{"n_layer": 12, "init_std_o": 0.0, "lr": 0.00457, "train_tokens": 460700000}
Each number is 50 + 15 x the weight over its row's rms, rounded and kept within 0 to 99. Layers, rows and columns count from 0. The size before them is the row's rms in percent of the matrix's.

# down: layer 8 MLP down (transposed), 2048x256, rms 0.19, rows 16-42, columns 0-127
# up: layer 8 MLP up, 2048x256, rms 0.187, rows 17-43, columns 0-127
down16 096:45 40 63 58 60 36 76 65 60 68 30 27 61 47 52 78 61 52 56 38 50 22 47 51 38 62 54 41 17 67 80 58 51 67 65 77 40 35 78 63 38 64 55 54 43 65 76 53 41 31 69 41 39 38 50 72 50 60 76 66 35 64 46 63 67 72 36 44 35 25 17 53 29 20 51 50 54 69 68 35 49 41 65 57 61 66 61 89 49 61 23 29 29 63 69 42 70 51 39 62 65 46 45 46 60 53 39 41 34 63 53 32 58 63 48 50 45 76 50 29 66 52 42 54 87 41 11 59
up17 100:69 50 26 43 25 35 47 61 57 62 36 51 65 52 60 54 31 50 46 67 62 39 53 35 69 70 70 63 52 72 23 38 85 70 51 50 63 58 57 42 68 51 48 83 46 58 51 45 77 52 53 55 66 41 55 48 45 60 69 46 43 33 42 43 34 53 53 52 50 62 40 59 59 85 60 69 10 49 56 49 45 61 53 49 69 35 64 39 23 31 41 57 91 43 62 84 66 57 52 49 47 31 25 41 35 44 29 64 52 37 46 68 37 63 28 65 66 53 56 57 42 33 56 72 72 43 17 40
down17 093:14 37 50 43 18 48 63 44 58 49 32 55 50 65 51 48 30 44 44 38 18 39 49 34 25 70 51 49 64 58 41 45 67 54 62 40 69 41 50 51 65 44 51 34 49 63 74 24 62 38 53 37 68 58 36 72 63 41 56 59 33 22 87 43 18 35 37 65 24 20 10 53 60 33 55 35 55 76 69 35 52 69 45 45 23 63 81 53 75 37 30 38 44 57 36 30 35 56 52 65 58 50 52 52 47 47 41 54 68 16 49 31 33 60 15 35 47 40 63 48 46 42 73 79 46 36 56 60
up18 101:69 53 39 67 44 62 57 57 68 42 54 38 32 54 34 50 56 18 44 56 54 53 67 66 36 54 39 23 35 55 28 41 63 51 57 56 33 67 62 39 33 55 52 49 28 46 41 45 55 54 28 39 75 50 59 37 37 61 32 36 48 40 70 43 47 43 62 41 45 58 55 26 41 34 47 54 64 43 78 52 42 28 71 77 42 78 66 03 95 38 44 42 49 39 66 59 24 65 44 60 54 53 59 45 66 46 06 51 37 50 74 40 43 28 83 56 38 60 39 48 50 29 51 52 74 81 49 53
down18 098:44 27 26 36 54 38 44 32 30 56 38 52 57 30 23 69 63 61 41 42 35 30 61 47 32 27 40 50 09 50 46 64 70 30 29 45 52 51 49 45 73 60 27 78 15 46 35 51 39 54 54 26 68 57 96 55 33 43 41 25 72 04 48 46 48 34 51 14 46 38 10 53 47 38 77 43 62 13 65 30 63 55 32 38 27 49 64 54 59 56 42 39 46 10 33 50 63 67 65 37 42 51 64 44 53 60 39 46 66 42 45 48 41 50 50 47 36 65 63 52 41 32 35 37 48 52 59 57
up19 102:51 47 68 59 33 30 55 56 58 58 59 04 43 28 44 73 54 53 46 72 56 52 51 36 28 66 37 51 45 61 45 37 39 42 56 60 89 75 66 37 48 42 45 63 41 64 56 30 52 74 50 64 57 36 57 54 15 43 73 42 40 71 39 22 72 49 53 49 45 73 48 43 79 63 57 67 52 58 60 52 57 38 35 35 05 99 77 48 26 49 70 34 47 35 38 78 66 79 35 36 34 54 56 52 46 46 20 55 52 38 35 49 50 27 73 79 56 64 35 41 44 55 72 47 51 34 67 53
down19 100:58 63 65 64 51 53 25 34 71 61 57 67 66 28 62 65 35 36 68 56 42 60 37 43 40 60 41 36 52 54 33 43 64 46 52 69 62 40 45 15 62 37 56 70 58 39 77 31 34 92 53 44 57 28 61 52 46 69 41 65 36 38 62 32 49 72 28 52 67 14 54 59 38 58 38 50 36 43 50 46 68 35 47 52 33 70 59 56 66 74 94 47 76 56 26 45 54 48 44 65 37 60 56 41 83 57 60 38 28 37 99 19 56 56 67 50 45 34 62 52 58 54 39 42 31 50 55 49
up20 096:56 56 53 68 42 54 58 51 49 44 64 36 25 47 52 58 28 23 55 48 25 63 41 47 48 44 10 61 72 49 53 47 28 56 43 56 52 63 41 69 53 55 67 29 50 43 58 54 33 78 53 65 46 36 56 44 46 65 61 35 45 52 44 46 80 44 52 26 50 29 38 70 68 55 67 49 19 51 62 65 69 30 54 52 42 74 28 61 34 47 24 38 43 53 61 52 13 42 55 70 63 48 77 65 39 65 54 56 47 16 62 34 64 77 12 61 60 36 43 60 26 55 24 51 66 41 29 72
down20 096:39 49 55 50 51 46 72 28 47 53 55 32 56 52 57 61 42 46 78 58 44 38 37 43 58 57 51 56 54 42 70 17 56 51 86 39 82 72 70 19 65 61 63 62 50 42 69 59 53 52 51 48 50 65 31 50 33 43 30 44 67 63 35 70 38 56 40 41 28 30 55 35 81 62 47 35 52 60 44 55 45 51 59 71 24 36 59 30 98 63 48 59 18 40 64 37 31 44 76 36 61 70 69 52 61 95 73 59 49 41 49 53 43 52 35 44 46 57 40 42 62 75 46 55 38 37 54 46
up21 101:45 27 56 46 76 73 53 00 80 54 74 66 28 39 53 41 43 35 50 58 53 56 43 59 70 71 55 62 35 50 47 45 38 37 50 62 55 72 62 57 80 55 51 35 31 33 81 77 54 58 46 50 17 46 44 42 37 52 39 71 54 39 43 25 30 38 72 61 30 35 70 56 65 87 68 76 49 68 60 58 65 46 61 49 41 38 34 49 24 58 53 53 51 38 56 47 75 60 44 47 34 29 61 30 42 53 71 54 18 71 54 47 54 52 53 64 17 52 52 57 47 38 59 51 45 63 64 47
down21 101:46 55 66 57 51 53 82 40 38 63 26 71 80 35 56 51 14 54 49 75 44 29 38 34 36 41 58 46 69 23 60 50 64 38 60 66 25 50 41 41 56 62 43 56 61 64 68 50 85 30 61 46 09 38 68 40 64 42 34 62 39 35 14 52 58 52 54 39 42 47 50 62 54 36 64 79 62 51 58 58 31 84 35 61 52 42 47 54 42 53 57 76 46 68 58 39 43 28 62 88 58 47 57 63 60 35 52 90 51 36 62 51 72 60 58 56 46 44 46 48 49 43 55 45 28 57 36 40
up22 100:34 39 88 40 27 54 44 09 38 59 56 70 66 36 08 68 38 29 69 24 88 52 32 74 42 80 61 50 28 72 68 53 48 45 56 83 47 55 41 45 29 37 64 47 43 60 12 66 62 43 49 61 51 56 56 60 57 61 23 40 55 66 34 30 39 42 45 56 28 52 33 57 47 35 73 53 75 61 51 46 44 59 40 27 40 74 39 74 25 35 23 50 68 74 58 57 41 66 49 60 10 26 50 63 57 22 49 52 40 39 56 53 55 37 56 37 31 45 25 53 73 59 44 31 53 34 27 45
down22 102:70 77 70 55 34 54 69 53 46 55 42 44 52 73 49 20 66 47 66 51 57 54 55 57 86 45 41 36 67 50 59 72 47 16 56 57 60 49 56 49 56 52 00 54 31 44 51 53 39 32 57 52 42 48 44 47 73 63 25 57 50 64 23 47 26 14 54 86 38 44 47 50 43 92 57 29 53 38 51 22 35 55 41 57 21 38 18 42 76 17 54 55 47 50 25 56 72 54 50 50 49 58 53 39 33 48 60 53 75 61 62 54 70 53 75 36 43 63 54 34 52 56 75 51 54 37 52 46
up23 106:77 70 55 48 52 51 43 50 52 60 40 50 53 52 34 22 44 27 54 56 71 54 63 57 48 35 62 60 65 52 36 49 14 60 25 48 43 25 56 83 79 53 64 51 52 47 54 60 21 89 23 78 25 40 55 60 60 73 58 39 43 35 36 27 72 25 56 11 41 65 60 28 67 72 31 71 36 48 40 54 54 42 37 60 61 41 79 49 29 19 45 33 49 87 47 49 36 51 44 52 66 62 42 77 58 62 61 39 13 27 27 50 41 72 55 26 37 57 29 46 50 64 47 61 43 22 61 47
down23 106:54 57 25 70 57 60 41 36 36 40 87 32 32 37 22 55 56 67 58 61 26 18 44 52 47 56 82 37 58 58 19 37 46 49 56 12 45 35 45 42 84 56 47 65 38 29 43 34 32 23 17 35 39 41 38 55 51 51 44 52 32 49 59 56 43 74 34 48 29 73 51 56 49 54 62 48 50 53 43 46 52 49 58 68 56 59 39 67 35 57 31 44 31 77 39 53 75 24 76 64 59 48 51 48 42 53 99 49 34 45 66 15 23 47 62 70 55 39 46 62 25 44 48 57 23 44 11 52
up24 099:41 65 24 40 43 35 89 73 31 38 69 37 35 54 52 28 43 42 65 40 28 35 79 34 38 50 26 36 42 54 62 57 43 50 49 47 72 33 59 69 56 64 47 62 58 41 33 58 45 72 53 44 43 68 57 57 67 20 86 28 62 30 74 58 24 44 62 41 39 33 49 66 43 62 45 36 41 22 36 64 54 37 25 44 59 41 38 38 40 70 36 64 38 38 44 33 37 54 39 72 49 45 20 46 55 61 64 68 50 57 31 64 60 30 73 75 62 49 52 42 46 50 54 58 38 43 63 36
down24 105:35 57 68 34 59 48 47 68 27 43 51 63 49 62 42 43 62 50 30 65 53 41 34 55 37 72 51 41 74 31 58 83 11 35 32 46 46 54 52 65 67 42 34 54 45 59 34 47 37 24 50 55 29 80 32 66 39 23 41 55 57 58 53 50 48 40 36 56 43 37 32 40 68 40 24 54 41 56 33 58 42 52 46 51 71 54 58 62 59 48 55 55 47 54 61 50 59 38 85 70 50 55 58 49 69 32 57 47 39 76 50 31 59 58 59 44 40 78 68 77 58 49 56 47 30 59 29 24
up25 082:39 78 42 40 80 80 66 61 41 45 45 83 33 43 60 55 52 53 62 41 36 53 36 62 43 56 45 33 68 59 39 45 72 38 63 51 59 52 77 69 71 60 66 71 74 75 34 19 60 20 50 49 66 37 78 60 63 59 47 72 28 53 53 52 82 82 53 27 40 70 56 59 55 45 55 61 42 53 52 84 63 62 42 69 30 81 35 47 42 60 34 56 48 43 54 46 64 62 45 56 43 52 51 58 69 74 50 51 28 44 46 54 61 50 50 67 39 35 61 21 57 47 71 51 53 49 70 56
down25 084:69 57 73 52 30 40 37 66 45 52 66 35 40 40 27 31 28 59 58 61 12 56 62 34 64 71 23 33 64 59 51 54 46 41 57 38 54 61 50 60 58 40 43 39 33 59 49 81 39 64 33 68 36 47 49 83 45 49 63 21 48 60 48 29 36 40 24 61 37 42 16 45 40 81 51 39 53 60 67 60 56 72 41 28 46 26 16 32 20 67 28 50 44 37 57 70 21 49 52 29 33 25 48 43 46 56 36 70 36 45 55 48 32 54 35 54 58 52 72 46 56 63 44 63 44 62 24 33
up26 101:34 34 55 44 35 62 33 42 60 36 51 54 40 52 71 14 56 41 26 37 44 42 44 62 45 45 49 32 31 49 35 42 59 49 22 51 58 41 38 29 54 52 57 46 75 70 57 78 24 59 22 56 38 57 48 53 44 83 64 33 50 71 65 72 65 57 41 89 44 41 46 56 57 54 43 54 52 44 53 43 74 68 48 40 45 44 30 37 68 50 32 65 70 48 46 23 34 20 60 45 26 25 55 37 63 75 48 40 48 25 58 54 41 43 68 43 31 64 38 37 68 62 44 64 56 74 25 63
down26 098:74 39 63 26 49 65 57 52 30 65 19 79 51 79 76 24 72 66 73 64 34 52 51 53 38 34 14 32 55 34 48 47 48 50 48 64 47 65 35 19 62 51 65 63 47 61 44 43 39 34 32 54 50 53 38 51 59 79 30 75 74 34 49 48 45 60 48 53 60 59 50 34 46 68 53 26 41 39 45 65 63 55 60 54 49 42 54 35 36 67 58 78 78 76 40 42 47 44 33 65 14 14 55 64 74 49 17 35 53 18 24 34 53 41 32 59 51 57 64 37 52 35 39 50 50 59 37 71
up27 111:31 46 60 67 49 50 40 49 55 39 56 41 36 49 26 61 42 47 57 68 44 62 68 55 36 53 33 43 50 54 29 36 28 34 69 44 53 70 30 66 56 61 49 67 41 76 57 52 67 47 59 46 80 16 60 54 80 50 35 68 49 39 56 30 45 28 28 44 07 60 42 26 42 14 60 61 17 38 36 76 50 59 73 42 53 14 23 51 41 30 76 47 57 61 55 58 41 75 55 46 66 26 73 32 59 53 60 27 28 59 55 51 68 57 43 36 33 38 42 39 64 48 28 64 24 57 54 34
down27 103:46 46 45 46 50 42 40 59 44 06 55 27 60 48 68 34 53 38 39 44 44 62 60 64 48 52 55 56 26 36 57 49 75 74 54 49 30 51 52 48 51 42 50 76 61 64 39 58 52 47 26 57 53 48 59 44 78 26 74 67 74 56 70 47 56 66 70 55 70 50 51 30 43 46 52 65 53 52 53 57 73 65 60 37 51 59 63 56 48 28 39 55 58 36 65 77 68 66 55 37 39 51 55 50 24 68 56 38 49 54 53 43 85 27 59 45 42 48 58 47 54 48 55 56 38 39 77 60
up28 105:51 35 41 99 46 69 58 44 62 70 31 51 61 41 28 57 46 47 48 61 30 62 63 51 57 54 60 64 71 42 35 55 50 50 37 43 45 71 64 49 45 73 51 65 19 46 71 60 63 29 38 43 11 25 48 75 78 89 42 26 24 48 82 51 65 55 44 11 34 67 60 52 36 55 70 38 32 72 80 68 35 55 28 50 20 56 40 77 46 47 55 32 86 31 35 57 60 54 55 40 45 78 14 76 50 40 22 51 20 43 59 34 36 60 58 51 46 68 57 46 52 67 48 60 84 65 44 58
down28 102:40 42 26 45 58 52 47 57 24 35 44 49 64 46 64 70 64 78 45 54 63 53 71 39 57 35 55 49 65 59 37 43 35 45 39 28 57 53 33 61 39 46 33 75 67 48 57 59 49 54 46 42 43 37 43 63 50 54 47 47 54 35 60 44 42 55 45 36 30 32 30 70 27 27 65 46 64 64 69 16 51 49 26 57 52 63 63 70 46 68 59 46 63 32 51 65 55 59 41 42 29 76 32 41 31 32 46 40 51 51 44 28 33 61 33 53 52 33 44 52 60 30 41 33 52 39 59 76
up29 099:18 34 33 61 51 33 35 70 41 43 57 28 71 23 53 14 49 59 49 32 59 68 36 49 84 52 55 70 66 43 35 49 47 47 67 67 80 52 59 35 49 64 32 34 28 30 64 68 53 22 49 46 38 32 48 54 60 39 18 44 29 32 54 45 47 43 67 28 45 29 53 21 51 74 21 12 71 69 54 54 20 57 34 47 66 08 44 51 37 66 46 62 63 32 47 43 57 50 55 53 30 27 53 35 48 62 40 35 48 42 24 47 36 10 46 50 74 49 62 47 59 36 84 51 49 73 37 35
down29 098:63 51 60 35 49 26 36 48 35 29 40 42 64 36 73 31 36 37 67 41 70 35 52 38 35 52 27 39 65 15 46 66 20 39 62 57 52 47 56 40 33 24 69 44 58 71 59 73 60 49 37 29 47 65 44 44 50 54 36 52 26 37 50 37 52 37 65 42 45 72 52 51 18 35 27 65 49 75 68 59 54 70 44 35 40 40 15 30 17 68 64 66 17 38 39 53 33 59 31 48 31 52 37 38 60 33 50 42 40 26 49 57 42 48 38 31 44 63 36 22 51 24 19 35 46 53 50 60
up30 106:51 62 53 58 38 74 71 43 59 42 51 81 34 52 24 49 28 69 12 38 55 64 46 56 59 52 43 62 90 38 54 64 68 46 59 71 49 27 29 67 58 67 42 50 37 37 35 65 51 57 21 62 40 63 34 43 51 62 40 26 36 63 50 59 62 23 47 48 76 34 39 56 81 73 42 48 49 41 70 47 50 49 60 67 51 32 58 59 68 40 54 62 53 86 45 54 30 85 43 34 48 31 62 54 37 39 52 62 50 57 31 47 32 58 44 16 74 62 46 37 30 37 67 41 46 35 37 65
down30 110:46 15 70 59 62 31 50 44 46 14 52 63 31 61 40 49 45 63 41 32 49 32 26 55 21 53 70 53 72 35 49 48 54 36 58 16 36 63 29 59 18 81 28 57 47 61 38 41 19 46 46 56 50 50 75 39 51 43 49 66 45 33 48 33 45 33 56 68 10 37 41 15 50 38 70 60 47 61 42 47 19 52 51 45 54 69 66 48 59 36 39 38 44 57 46 66 43 28 36 48 69 39 44 25 40 38 62 60 66 55 54 42 56 32 40 47 59 49 68 60 47 36 57 24 41 40 66 42
up31 103:63 41 51 78 31 36 77 55 47 41 54 54 27 26 47 37 36 47 39 22 41 46 56 29 59 45 51 50 52 41 56 42 70 57 55 24 51 54 43 74 65 51 69 53 35 55 49 54 53 38 31 77 50 68 12 58 52 44 57 47 40 47 64 41 43 25 56 32 58 57 54 55 49 44 39 48 56 57 48 62 38 39 53 47 54 53 42 43 59 63 40 73 26 39 45 19 52 41 40 47 50 38 37 63 37 66 56 39 63 68 74 27 52 55 42 70 57 54 82 31 64 70 62 69 57 61 31 66
down31 103:69 63 44 74 23 38 55 24 50 48 46 57 74 20 66 03 49 45 48 58 54 59 35 54 41 42 39 54 47 54 39 55 48 41 70 42 38 65 21 43 53 62 39 22 50 59 44 51 40 33 38 67 49 89 47 85 44 36 47 39 86 56 66 46 37 30 62 38 60 49 46 39 45 52 51 46 72 68 36 60 34 47 86 55 61 52 62 44 52 43 66 55 38 72 76 31 42 61 60 80 42 59 24 18 49 57 36 45 71 47 27 49 27 81 50 44 48 48 64 37 43 36 52 41 49 51 49 38
up32 102:34 40 39 77 54 59 35 65 60 55 48 67 58 50 57 78 33 72 57 19 48 51 51 24 35 40 58 42 52 59 45 42 83 62 60 54 69 84 38 34 38 81 57 39 22 52 56 42 18 39 46 71 43 43 17 50 57 54 47 40 21 64 15 57 72 24 62 42 65 36 52 52 21 72 59 59 55 43 66 58 35 58 44 55 42 74 45 38 49 53 29 65 42 67 52 62 52 64 44 50 46 51 61 62 60 38 35 53 63 76 77 62 50 24 41 51 52 50 36 46 67 60 60 54 42 68 45 71
down32 101:33 30 41 54 61 56 61 41 48 70 55 59 41 40 42 39 44 62 56 59 09 36 57 53 70 53 45 53 54 43 50 29 56 51 39 73 44 55 36 52 49 53 61 31 27 38 75 43 46 22 54 49 31 59 36 49 48 60 43 39 13 53 71 47 69 42 49 52 30 49 39 28 48 53 53 49 59 61 64 38 51 31 11 58 62 58 72 40 25 53 22 13 11 63 68 40 59 48 40 78 72 54 57 20 44 32 60 88 72 81 49 32 59 41 36 56 51 49 36 87 52 45 60 38 50 75 50 94
up33 107:67 79 48 69 38 67 52 56 47 58 48 57 47 44 32 38 38 48 36 45 55 64 74 50 37 63 70 65 35 40 80 53 43 46 70 43 75 72 51 32 40 42 66 40 50 63 54 50 99 48 35 51 45 60 40 51 50 41 42 64 32 52 44 62 32 78 26 55 59 78 60 40 65 64 65 51 60 42 51 86 38 57 61 68 63 38 66 36 69 37 42 71 24 57 53 42 60 53 35 40 41 66 56 61 41 43 55 51 54 41 69 66 36 40 54 44 41 64 65 23 95 46 66 63 36 54 18 34
down33 111:57 59 51 66 58 38 70 67 44 61 46 46 69 77 45 50 42 88 36 43 70 50 66 49 72 45 78 70 43 55 45 70 54 65 27 33 82 49 36 50 65 48 53 25 36 37 52 43 60 51 72 65 60 62 33 51 44 64 40 44 49 45 32 57 50 53 50 28 36 42 51 57 54 49 50 66 71 15 34 65 29 16 26 64 60 51 56 81 64 58 60 59 22 43 46 41 75 62 61 35 59 54 90 58 33 61 59 43 53 48 21 63 40 26 07 40 63 37 61 47 19 37 57 41 16 58 48 52
up34 095:37 25 58 53 36 62 51 43 74 58 45 24 45 40 31 58 64 81 45 52 46 22 63 56 40 61 51 42 46 47 43 52 48 55 52 41 51 48 44 41 46 59 55 35 64 32 16 45 42 34 78 56 42 57 51 74 68 19 57 79 59 73 59 44 46 24 50 63 46 51 54 73 59 35 45 13 49 32 50 39 34 50 36 43 40 65 43 26 54 61 31 18 19 00 51 43 45 78 48 64 43 48 69 30 73 59 51 65 57 34 49 52 47 46 67 25 51 58 52 79 38 77 61 52 32 56 87 65
down34 110:40 66 52 27 66 34 54 17 40 64 44 38 40 43 55 76 52 67 38 57 33 42 71 61 48 71 55 44 59 36 39 47 59 43 57 39 44 48 43 55 39 53 55 60 67 45 62 47 61 64 40 27 65 41 61 46 46 41 42 80 48 36 71 60 42 56 53 41 43 57 57 44 48 55 33 51 36 57 48 42 53 38 59 16 39 60 28 50 81 41 45 32 52 38 44 60 53 44 32 46 54 43 64 43 41 85 71 22 35 38 25 48 53 49 56 60 63 41 61 55 43 59 37 19 38 44 79 38
up35 102:52 25 30 41 49 58 69 66 54 40 62 35 33 57 48 45 51 60 61 64 31 73 58 48 68 47 52 49 24 30 42 56 60 44 55 63 51 39 95 30 61 42 51 45 39 58 52 53 34 81 51 55 79 49 18 77 55 68 58 55 40 38 75 60 41 66 39 49 47 79 66 70 67 71 71 59 56 54 51 69 25 75 42 50 39 35 46 66 29 23 45 87 44 60 51 37 40 72 68 44 64 42 68 36 63 61 33 46 16 52 59 53 47 74 56 62 21 39 69 38 43 67 62 40 44 56 41 27
down35 089:57 73 57 04 77 47 29 51 40 81 73 33 52 44 31 29 76 38 34 22 63 45 66 52 36 37 38 28 45 58 48 58 41 48 71 76 40 40 61 34 73 41 63 63 70 99 61 54 47 39 51 60 30 42 57 39 73 54 67 39 39 52 34 64 55 61 59 31 08 75 65 55 46 48 33 59 37 43 47 60 33 32 52 43 43 49 52 79 35 74 67 34 51 68 40 67 68 55 48 68 43 36 24 39 61 63 40 69 54 48 28 66 46 55 53 18 53 46 64 49 37 61 36 60 44 51 60 51
up36 100:52 34 31 48 64 67 44 46 44 31 33 43 53 59 60 63 26 32 54 73 57 17 51 63 55 66 36 61 77 51 54 45 46 51 17 26 39 56 51 30 42 71 68 41 49 69 54 56 46 73 42 18 52 51 20 65 48 55 53 24 52 34 61 31 39 31 59 16 56 66 43 58 46 42 54 61 76 58 57 70 43 67 53 84 39 30 54 19 32 63 39 34 75 66 24 19 60 44 35 63 56 54 55 35 33 53 43 47 54 43 48 33 45 57 52 48 53 38 58 67 26 53 52 31 54 60 34 00
down36 097:58 68 37 55 28 47 39 50 46 67 46 50 47 73 53 18 52 58 50 44 51 86 58 38 71 63 70 42 76 30 27 83 40 62 74 42 36 33 40 24 73 47 90 29 60 57 53 44 41 41 58 60 36 49 36 63 82 76 69 51 67 51 49 34 78 58 58 73 62 67 40 69 45 72 58 52 44 65 65 81 46 69 83 60 37 65 40 42 68 69 50 52 52 41 51 59 50 58 00 58 27 26 43 56 34 55 52 72 64 57 32 43 76 29 35 68 36 48 29 40 34 41 62 73 38 26 33 68
up37 095:41 33 73 51 54 47 51 54 78 51 61 43 06 43 28 42 70 38 51 45 55 38 33 39 50 38 35 62 48 49 69 44 21 43 50 48 73 42 32 48 28 33 39 42 63 76 33 57 74 82 39 50 55 53 44 52 42 61 65 48 56 33 40 67 51 56 16 66 53 23 65 55 38 32 45 70 37 53 56 73 66 49 41 35 45 66 39 43 60 54 50 57 44 38 55 60 23 56 57 74 32 48 51 80 62 62 38 62 39 67 64 74 74 31 33 16 59 56 54 50 54 30 71 69 66 49 56 23
down37 101:47 45 56 46 54 31 58 55 37 63 60 67 54 34 53 33 68 48 40 33 59 83 58 57 40 29 66 70 67 40 61 58 21 31 52 64 52 22 48 43 50 49 48 25 51 33 71 60 58 43 57 54 73 67 00 49 48 64 46 47 49 51 67 52 21 67 59 47 40 44 52 61 51 60 43 32 84 37 45 75 60 66 52 40 30 67 66 47 71 74 39 45 75 21 62 82 38 26 27 43 63 56 87 48 24 48 57 69 64 84 43 52 59 38 53 23 63 41 41 33 45 51 50 29 24 48 54 53
up38 098:42 73 32 48 45 56 21 63 10 53 73 42 59 46 53 63 56 45 69 48 58 54 36 55 51 54 72 47 66 74 60 63 53 69 58 59 48 59 54 41 55 73 49 33 58 63 48 61 54 36 63 59 67 60 42 31 54 40 44 50 37 38 51 38 57 39 46 47 48 54 21 54 27 50 40 25 51 34 62 25 60 47 78 61 78 47 42 45 74 60 62 48 64 46 52 58 31 67 67 48 26 50 49 55 22 45 42 73 48 21 49 40 35 75 59 23 40 32 57 38 32 43 50 62 33 46 52 40
down38 099:70 30 59 34 34 91 69 60 26 38 39 49 49 56 57 23 42 96 55 37 14 67 75 70 52 47 26 43 62 39 22 45 61 60 30 34 41 71 81 54 50 47 41 52 76 71 63 67 32 56 32 75 22 37 43 70 23 74 41 66 34 46 64 54 76 19 48 53 56 31 27 87 39 74 29 50 42 48 53 44 77 43 50 64 50 46 57 56 43 36 69 29 50 46 42 30 46 58 63 28 61 10 51 35 54 10 47 56 45 59 65 40 48 47 69 44 56 50 31 28 52 49 77 56 42 59 37 31
up39 096:37 64 50 62 44 64 83 46 70 29 51 60 33 58 51 67 51 39 67 66 78 52 35 70 47 48 42 55 53 33 61 47 24 25 58 64 49 63 55 46 66 41 24 61 51 24 43 67 43 38 48 85 47 52 45 56 34 72 47 41 54 32 59 29 55 42 68 59 64 54 70 34 59 55 68 58 63 69 48 73 65 70 61 58 59 37 56 45 41 60 69 54 51 46 41 56 23 58 24 53 36 47 54 47 55 42 62 69 67 39 59 54 66 75 62 60 33 46 43 14 65 47 47 39 48 32 93 45
down39 106:34 63 73 68 25 60 35 40 40 51 50 18 39 41 38 67 61 50 21 61 59 54 28 66 54 29 58 75 32 09 42 21 60 62 49 38 38 65 41 51 40 25 58 37 66 39 58 50 55 61 27 55 53 84 68 54 50 85 38 41 23 46 38 40 53 32 71 34 29 59 38 45 48 45 69 34 62 50 24 56 51 48 37 90 63 64 42 48 69 62 47 62 53 39 63 56 62 69 42 49 68 88 59 51 68 32 58 71 58 39 51 55 25 65 69 42 80 61 45 31 23 35 48 58 44 48 51 50
up40 117:49 46 51 50 30 72 53 38 71 57 51 48 51 17 41 43 61 43 57 39 41 47 42 61 52 42 44 29 52 47 33 69 38 47 39 56 77 38 17 44 58 49 62 44 39 35 52 59 45 57 44 46 37 46 62 99 51 57 57 71 40 61 43 64 53 11 32 30 52 69 67 76 51 74 28 23 58 65 67 76 65 68 49 67 32 55 59 53 38 37 29 57 16 32 28 52 63 60 78 56 58 61 45 41 56 60 35 66 50 65 45 68 61 64 54 50 35 32 96 73 39 37 84 54 55 54 54 61
down40 102:50 79 27 49 50 43 56 77 34 71 33 62 61 36 32 33 43 63 51 35 75 40 21 34 69 42 50 26 57 56 69 35 17 58 40 45 62 60 31 47 47 62 49 40 36 71 26 86 57 63 32 31 65 47 45 59 50 73 61 54 69 49 20 40 42 67 35 27 43 44 62 56 39 44 59 36 39 48 45 70 47 59 40 59 61 27 75 63 48 51 20 42 37 43 31 45 46 62 61 66 68 54 35 47 59 82 27 50 40 57 84 37 52 77 61 30 66 36 57 69 44 38 49 49 65 50 70 49
up41 089:72 58 59 36 60 48 50 47 64 56 62 25 51 41 27 21 53 31 52 58 45 03 67 33 47 43 42 35 43 22 42 27 34 71 71 51 70 56 55 66 47 37 37 29 35 65 62 27 47 39 40 51 32 25 55 81 58 45 61 44 57 58 38 48 25 26 64 65 67 60 54 52 59 46 67 39 49 40 60 67 58 54 30 48 65 41 48 55 30 43 10 57 38 45 55 50 30 62 25 55 43 36 74 47 60 51 41 66 64 56 43 63 48 59 34 44 49 39 55 49 50 75 21 67 45 47 81 36
down41 094:34 32 55 49 41 57 29 56 68 70 45 47 51 50 51 61 89 47 25 30 46 32 27 31 40 37 41 64 48 37 70 78 26 33 63 71 36 59 37 29 58 54 59 48 33 31 46 67 28 46 60 37 26 30 16 44 44 62 67 51 56 67 47 46 88 53 47 31 23 48 41 56 45 53 46 39 52 75 41 27 35 50 79 53 64 86 49 45 42 49 35 62 31 66 68 68 46 35 38 41 31 66 53 64 62 72 68 51 47 74 49 53 43 32 60 44 50 63 45 30 69 79 59 31 38 37 39 76
up42 100:39 51 64 66 24 66 24 41 91 53 40 24 44 64 49 46 55 09 42 54 58 45 59 47 12 56 52 44 49 47 58 58 48 26 64 61 36 45 27 53 32 65 55 45 33 74 46 61 80 39 28 49 46 46 50 39 65 41 42 44 70 64 52 65 59 42 66 54 41 63 51 75 58 70 42 52 18 18 28 34 67 47 41 68 65 60 76 51 47 27 54 55 19 42 91 60 36 38 57 47 53 59 35 50 34 53 56 56 39 72 28 48 69 74 70 83 68 64 62 57 59 65 60 39 53 32 63 42
down42 101:37 61 60 31 59 41 21 57 50 39 68 62 63 51 37 44 49 70 30 44 48 51 57 43 55 50 83 77 43 56 45 26 50 79 47 30 60 57 18 40 52 47 65 46 54 36 57 47 43 10 79 57 45 16 28 31 52 31 53 52 35 70 69 63 79 34 62 30 54 44 48 66 55 16 52 65 38 58 36 32 71 53 60 58 56 36 51 34 49 47 37 65 53 55 38 55 40 58 55 47 63 50 69 61 44 43 50 53 64 59 60 72 40 18 59 56 37 55 51 47 72 49 31 58 37 52 36 71
up43 102:36 52 64 50 33 34 41 31 46 41 57 32 23 59 57 54 28 14 48 44 68 47 38 81 29 47 61 45 60 52 58 35 75 53 32 56 38 59 30 59 44 40 70 57 20 64 53 25 51 58 33 69 85 39 46 56 51 53 69 50 64 37 73 41 55 23 52 45 59 47 36 52 34 54 51 54 54 70 62 58 42 21 24 40 43 38 61 36 47 59 43 27 46 45 45 52 54 60 51 43 29 45 35 34 42 42 66 43 47 56 75 34 41 64 40 33 53 41 63 42 52 59 64 50 54 44 32 53